Weights of a small GPT-style language model, trained from scratch on English Wikipedia: learned positions, tied embeddings.
Each number is 128 + 32 x the weight over its row's rms, rounded and kept within 0 to 255. Layers, rows and columns count from 0. The size above them is the row's rms in percent of the matrix's.

# layer 6 MLP down (transposed), 2304x576, rms 0.0325, rows 2150-2171, columns 216-287
size [100  96 110 106 103  92  97 109  97 113 110 105 103  96  91 110 105  99 112 106 116 117]
[[133 163 182 176 114 121 122 154 151 122 132 199  60 187  86 110 117 144 131 100  81 119 119 170 151 100 137 139 123 169 143 150 131 188 161 112 113  65 153 136 130 160 110 150 111  78 117 157 135 128 122 206 129 128 161 166 151 147 137 154 197  95  90 185 106  58 123 158 175 131 175 203]
 [103  88 177 112  67 123 174 136 146 110 200 124 128 125  91 123 173 149 163 149 133  94 175 154 129 141  88 131 124 118 151 102  88 133  68 110 143 133  71 179 120 185 121  81 165 143 143 116  94  70 107 103 128 125 145  84 146 157 102 168 161 134 121  94 158 125 140 107 146 134 119 168]
 [113 132  93 153 172 106 151 157 155 112 145 152 159 147 102  99 173  89 170 123 111 162 107 122 173 123  76  78 151 222 126  43 141 143  54 198  51  99 128 132 183 111 160 176  80  71 127 113  84 163 113 164  89 110 102 119 114 215 146  96 146 146 126 121 171 133 131 150 108 109 162 122]
 [150  98 144 166 117 131 142 148 141 150 139 135 100 158 122 168 101 128 121  99 109 118  98 103  97 119 159 150 120  93 132 122  80 149  93 126  66 111 104 187 152 164  90 143  74 118 215  69 119 145 125  74 157 115 143 116  95 129 139 116 133 126 137 169 126 111  88 128 182 134 117 111]
 [139 124 192 137  89 156 123 132 124 127 143  95 122 135 119 120  91 103 151 131 130 146 145 169  62 108 134 126 139 136 137 165 127 124 151 153 129  50 111 113 135 108 100 129 129 134 102 118 115 164 133 141  97  59 171 109 164 132 133 132 106 103 124  97 101 149 138 129  96  93 120 182]
 [108 164 150 130 144 141 131 140 138 114 161 165  88  79 133 131 140 132 126 120 154 136 142 123  99 126 132 129 193  65 156 137 148 131 100 171 107  87 176 146 161 138 141  92 143 104 123 121 120  90 114 137 103  98  92 121 125 136 108 170 126 134  55 108 134 118 106 121 103 143 103 120]
 [154 127 160 101  68 154  78 119  82 166 120 122 123 157 167  96 145 186 138 124 145 151 154 159 177 101 128 136  68 160  94 102  97 150 126 153 142 153 142 178 180 153  86 113 136 167 165  60 159 171 132 103 153 163 140  94 119  92 213 181 139 151 106 134 137  95 164 133 160  92 103 113]
 [179 112 134 131 121 114 206  79 110 172 130 152  61 131  59  76 137  99 118 142 133 104 134 155 168 176 138 117 105 125 121 158 102 159 109 135 179 206 106 132 156 130 123 154 160 111 206 144 104 107 141 106  89 144 145 106 188 131 174 105 148  91 144 148  89 118 169 182 163 118 145 102]
 [125 178 173 110 124 135 152 181 130 137  97 172 113 172 108 153 115 165 112 163  71 105 127 141 145  56 114  66 112 131 163 129 116  96 113 115 128 138 116 136 142 183 182  97  71  82 138 106 113  83 217  84  79 163 183 148 108 187 102 133 125 127  88 111 114  85 125 123 150  65 160 133]
 [111 144 171  89 118  97 132  92  53 184 143 156 152 104 159  89 153 143  92  74 143 171 146 131 140 149 146 129  92  98 156 157 166  81 158 117 173 122 166 144 180 101  85  54 120 119 131 117 132  95 151 106  92 116 149 233 115 166 101 166  82 107 162 170  77  71 105 233 135 150 169  87]
 [156 100 144 169 144 122 126 119 176 139 141 152 121 155 136  81  99 190 174 123 123 115  96 106  92 143  86 154 122 148  51 168 154 161 173 150  95 147 170 119 179 156  61 175 119 111 156  67 133 121  99 136 167 108 194 109 117 122 121 129 154  74 111 148 131 145 148 140 132  95 132 130]
 [142  46  96 101 162 178 143 139  49  76  64 123 153  81 121 116 102 178  92  93 182 189  81 110  19  77 206 124 119  91 128  80 110 142 168 139  63 158 133 130 134 185 153 101  95 144 132 167 165 134 150 132 173 156 108 123 150 125 134  56 172 139 139 125 169  57 145 160 144 142 134 124]
 [129 123  53 163 116 130 200  94 119 184 125 161 136 118 142 107 106  57 143 124 130 163 151 110 129 125 180 164 150 163 123 133 112 178 174  79 150  75 126  66 108 108  90  62 118 156 108 101 141 108 111 151 148 101 153 141 148 150 146 153 134 116 138 105  80 136 111 158 129 207 163  85]
 [158 129  74 114 114 216 147 145 104 236 123 187 165 151  79 101 100  99 130 123 136  88 105 113 133  85  99 129 149 159  85 139  67  86 117 178 107 126 132 114 113 144 114 113 147 141 170 156 187  78  88 182 112 115 191  87 155 139 153 119 108  93 164 102 171 156 102 143 136 226 139 115]
 [141 123 153 157  71  68 156 174  82 156 131 130 149 121 121 100  96 160  94  99 137  71 139 175  97  32  50 111 135 153 143 125 113 137 145 145 153 141 121  93 167 176 137 184 108 130 124 163 155 110 126 174 100 146 151 126 175 111 134 120 138 141  92 192 145 148 133 172 142 138 126 115]
 [129 160 158 191 108 149 135 103 129 126 168 101 136 128 125 103 199 102  88 151 149 118 110 170 180 124 119 158 138 128 164 156 124 119 115  90 149 137 160 108 101 111 166 108  86  87 160  94  93 104 124 167 157 138 107 207 181 115 116 177 127  84 138 144 112  80 132 139 119 112 147 151]
 [ 82 107 135  58 156 146 127 143 112 159  93 173 102 160 150 122 120  64  49 178 136 115  96 143 122 145 114 153  67 114 167 134 115 161 154 152 142 119 127 107 104 205 165 138 139 163 139  98 126 160 116 171 171 141  93 168 122 131 151 155  84  98 196  83 129 109  71 128 108 140 161 110]
 [126 111 124 172 121 167 144 119 178 114 156 101 189  75 174 120 118 130 207 147 100 136 219 134 156 150 121 139  98  78 183 176  81  95 112 109 130 145 112 134 176 135  99 145 101 149  88 153 112  91 142 111 148  99  70 146 142 131 146 148 122 158 158 139 154 158 142 106  83  92  83 128]
 [115 151 108 180 107 149 114 122 128 123  96 121 108 100 127  57 145  84 116 123 141 179 115 108 147 182 119 114 142  67 159 124 128 155 164 134  87 108 117 132 118 102  86 105 104 119 117 134 105 164 160 137  88 163 123 190 188 124  60 189 142  88 141  89  96 107 123 177 109 137 113 144]
 [126  76 142  92 179 147 106  77 132 101 187 136 178 102 147  91 206  92 208  94 143 120 133 183 102 121  75 126  96 129 164 116 158 154  93 142 171  93 129 176 131  99 144 184 130 127 138 126 121 130  98 108 147 170 178 126 139 150 124 143 186 100 116 111 115 112 135  95 157 146 184 105]
 [184  88 156 127  86 138  58 119  59 131 109 150  99  88 174 113  77  90 113  64 128 131 100  75 128  59 190 152 135 171  83 179  99  89 137 153  79 103 107 114 124  89 141 118 147 128  96  99 110 174  77 164 122 150 128 107  89 129 125 148  77 100 154 141 146 116 112 111 131 110 151 140]
 [156 120  82 135 106 184  94  97 162 150 150 165 112 163 132 103 180 190 111 118 176 165 183 116 103 126  97 175 164 131 176 136 102 100 109 164 116  92 164 107 118  64  99  96 101 137 141 112 144 155  65 165  99 126 194 103 127 163 125 118 141 161 128 160  94 150 118 124  91 153 174 138]]
# layer 6 MLP up, 2304x576, rms 0.0343, rows 2151-2172, columns 216-287
size [104 104  96  97 116  99 107 104 104  96 111 110 102  94 100  95  97 104 107 113 106 106]
[[149 119 135 148 138 103 143 174 121  98 157 161  97  97 117  95  92 144 148 157 167 175 138 118 118  85 139 112  82 156 117 106 135 160 151  66  88 151 107 132 116 140 177 134 159 123  99 132 127 164  76  28 114 136 100  96  73 100 148  88 197 146  87  85 166 156 133 115 163 106 130  54]
 [165  84 140 154  90 127 134 133  95 122 106 172 153 117 107 131 121 130 157 106 128 173  80 173 103  79 112 112  94 166 153 143 179 163  94 129 154 131 210 115 129 139 171 164 119 125  95 177  89 127 171  95 110  90 135 111 162 109  95 125 129 152 129 108 130 141 143 158 130 144 141  99]
 [139 166 137 121 104  80 102 179 184  86 173 139 144  99 139 116 110 130 191 202 114 100 169 113 155 124 125 104 158 176 148 120 144  82 119  68 129 101 113 152  98 111 129 155 125 114  91 178 128 204 152 107 171  86 103 135 179  90  98 201 103 166 137  88  64  93 169 118  98 106 151  90]
 [144 108 152 135 124 128 134 133 126 140 122  87 142 110 135 131 122  56  86 117 135 132  55 151  69  99 132 154 102 211 115 132 145 124 110  49 127 167  81 142 125 115 195 135 125 143 140  93  92 168 167 102 144 107 196 184 138 106  82 162 110 115 105 207 107  83 181 146 122  63 132 117]
 [148 143  76 135 112 170 134 115  47 104 119 131 190 133 167  82 117 153 107  89  92 110  77 189 103 118  64 143 116 112 180 136 168 126 144 130  85 167  89 131  52 104 108 127  98 148 130 173 125 114 103 176  89 123  99 169 141  77 141 143 147 177 151 151 120 128 105 180 158 122 118 114]
 [167 114 157 175  87 105 153 122 165 109 123 152 149 109 154 137 123 140 128 183 148 144 125  88 100 120 151 100 151 172 144 118 196 105 146 101 107 134 135  89  95 112 171 189 125  82 113 113  53  71 119  97 158 103  82 160 151 202  59 125 153 110 170  80 150 172 134 161 136  48 106 131]
 [170 114  92 102 102 137 168 137 123 114 136 119 143  65 148 173 178  81 151  79 161 163 109 161  73  87  76 129 157 146  69 137 106 142 139  97 114 153 129 153 122 124  88 152 126 132 169 154 121 115 174  97 109 151  72 121  80 118 139 139 138 173 131  90 135 118  78 143 129 111 133 137]
 [142  73 114 122 102  95 107  98 170  88 179 141  93 116 113 149 100 153  88  95 154 125  71 119 194 132 104 100 154 144 134 115 134 170 141 171  81  59  73 118 144 116  87 140 168 167 125 131  98 132  79 161 127 102 110 129 120 114  87 149 128 140 142 141 140 137 148 154 142 129 156 156]
 [196 188 129  93  72 186 172 147 110 160 133 195 141  75 193 118 149 118 143  99 158 166  82 146 133 130 136 140 109  95 140 104 168 160 104 104 156 125 115 208 186  85 130 121 132 134 131 131 125 161 156 124 143  45 128 129 203 203 116 189  91 112 120  80 152 139 111 180 204  81 125 122]
 [130 177 216 128  51 118 148 119 103 204 184 165  97  89 213 122 186 102 119  73 129  80 161  62  82  89 127 163 124 175 142 117 119 158 143  90 114 137 139  97 129  99 101  92 148  75 111 194 113 142 121 155  99  75 164 181 128 125 167 105 147 159 116  95 120 125 184 125 160 137 165 116]
 [178  94  97 182 130 149 175 126  89 120 173  84  63 104 126 135 177 183 160  83 120 148 110 119 117 142 135 105 147 135 127 151 134 139 167 183 103  81  85 150 154  98 108  90 121 151 125 148 131  94 119 144  91  53 119 139 173 129 137 136  76 175  79 117 128  92 214 148 124 116 163  54]
 [149 102 142 148  69 159 170 136 145 103  98 153  68 158 109 130 114 118 127 101 109  96  96 172 119 101 128 123 122 157  89 142 144 136 138 119 128 150 150 105 170  66  94 166 177  87 137 124 115  90 141 135  74 106 102  86 149  82 137 189 117 148 132 151 109 201 155 167 168  87 144  97]
 [ 82 177 168 177  76 114 119  82 117  58 120 122  79 128 162 124 229 167 109  95 106 171 104  96 141 153 150  94 125 127  98 130 140 153 169  98  89 122 177 136 126  86 112 131  96 114 116 141  96 220 179  26 122 100  69 194 165 131  85 184 174 113  98  95  51 101 116 178 124 114 169 112]
 [124 147 103 108 102 130 102 116 132  99 148 143 155  91 201 141  82 116 126 134 117 189 147 139 117 107 183 174 131 161 112 153 130 109 175 120 168 158 147 147 126 111 113 128 114 143 154 139 111 171 153  93 138 113 144 131 129 131 135 124  86 151 151  68 147 154 114 114 105 102 164  93]
 [146 101  98 132 103  93 160  77 132  77 179 114 136 154  54  81 120  74 111 131 114  87 133 118 183 139 122 123 115 108 151 116  77  85  96 108 107 132  97 148  97 130 120 120 138 153 112  76 102 153 138  72 217 139 123 138 154 122 142 141  93 127 196 134 162 134 123 147 154 138 137 122]
 [128 240 142 100 109  85 151 113 159  97  89 141  20 137 116  76 144  73 203 104 151  81 165 129 129 134 150 153 133 153 133 158 167 112 118 140 138 136 100 137  77 151 139 142 143  91 124 110 112 146 152  95 100  84 110 147  94 157 110 149 119 122 179 182  80 130 159 192 114 130 114 111]
 [159 118 137 104 127 108 154  70 116  93 155  90 175 119  93 142 150 160 167 106 115 117 110 129 150 196 147 170 119 198 186 132 192 108 107 149 198 133  94 159 121 155 148 128 159 203 121  79 100 114 131 115 153 106 102 113 150 134  88 103 159 158  69 175  94 124  91 123 130 118 170  85]
 [118 193 140 130 110 135 169 166  78 169  90 143 153  87 187 152 184 140 130  79 110 117  67 142 144  85 140 111  99 135 130 124 116 149 168 112 148 141 150 172 145  54 190 131 124 126 148 182 108  81 139 106 145 110 124 147 171 123 108 151 121 186  84  92 124 168 105 183 144 171 125 126]
 [191  88 170 166 135  94 123  99 105 119 124 106 126 132 204 148 188  73 178  74  83  82 114 159 152 161  81  73 102 151 138 174  79 134 157 125 116 135 171 153  90 148  91 149 100 166 125 130  93 142 134 151 121 105  76 153 163 139 187 175  72 185 133 132  72 141 130 141 171 156 152  59]
 [133  86 203 110  58 137 146 182 122 128 152 150  68 149 116 113 189 100 173 161 113  60 138  67 166  81 122 168 114 151 107 206 145 172 140 184 114 131 137 135 209 100 139 205 223 101  88 175 162 142 119 120 153 101 111 106  91 149 108 148 103 150 180 118 143  99  79 135 119  97 155 110]
 [143 148 108 106 164 122 110 142 145  45 162 125 152 104 136 161 162 152 102  75 156 142 115 164 166 123 137 165 137 144  96 122 182  71 174 112 117 132 136 166 166  96 147 135 103 134 119 107 129  76 170 104 118  62 172 131 120 104  94 209  83 106 116 161 163 160 114 102  91 125 132 117]
 [139 148 173 103 130 158 143 112 113 102 137 134 104 136 161 114 142  75 101 127 111 144  90 134 134 162  97 121 138  96 137 125  89 138  96 144  43 160 101 207  87 154 135 117 142 118  69 149 148 113 176 122 157  67 116 122 154 176 136 170 104 106 161 151 130 135 110 138 126 150 174 143]]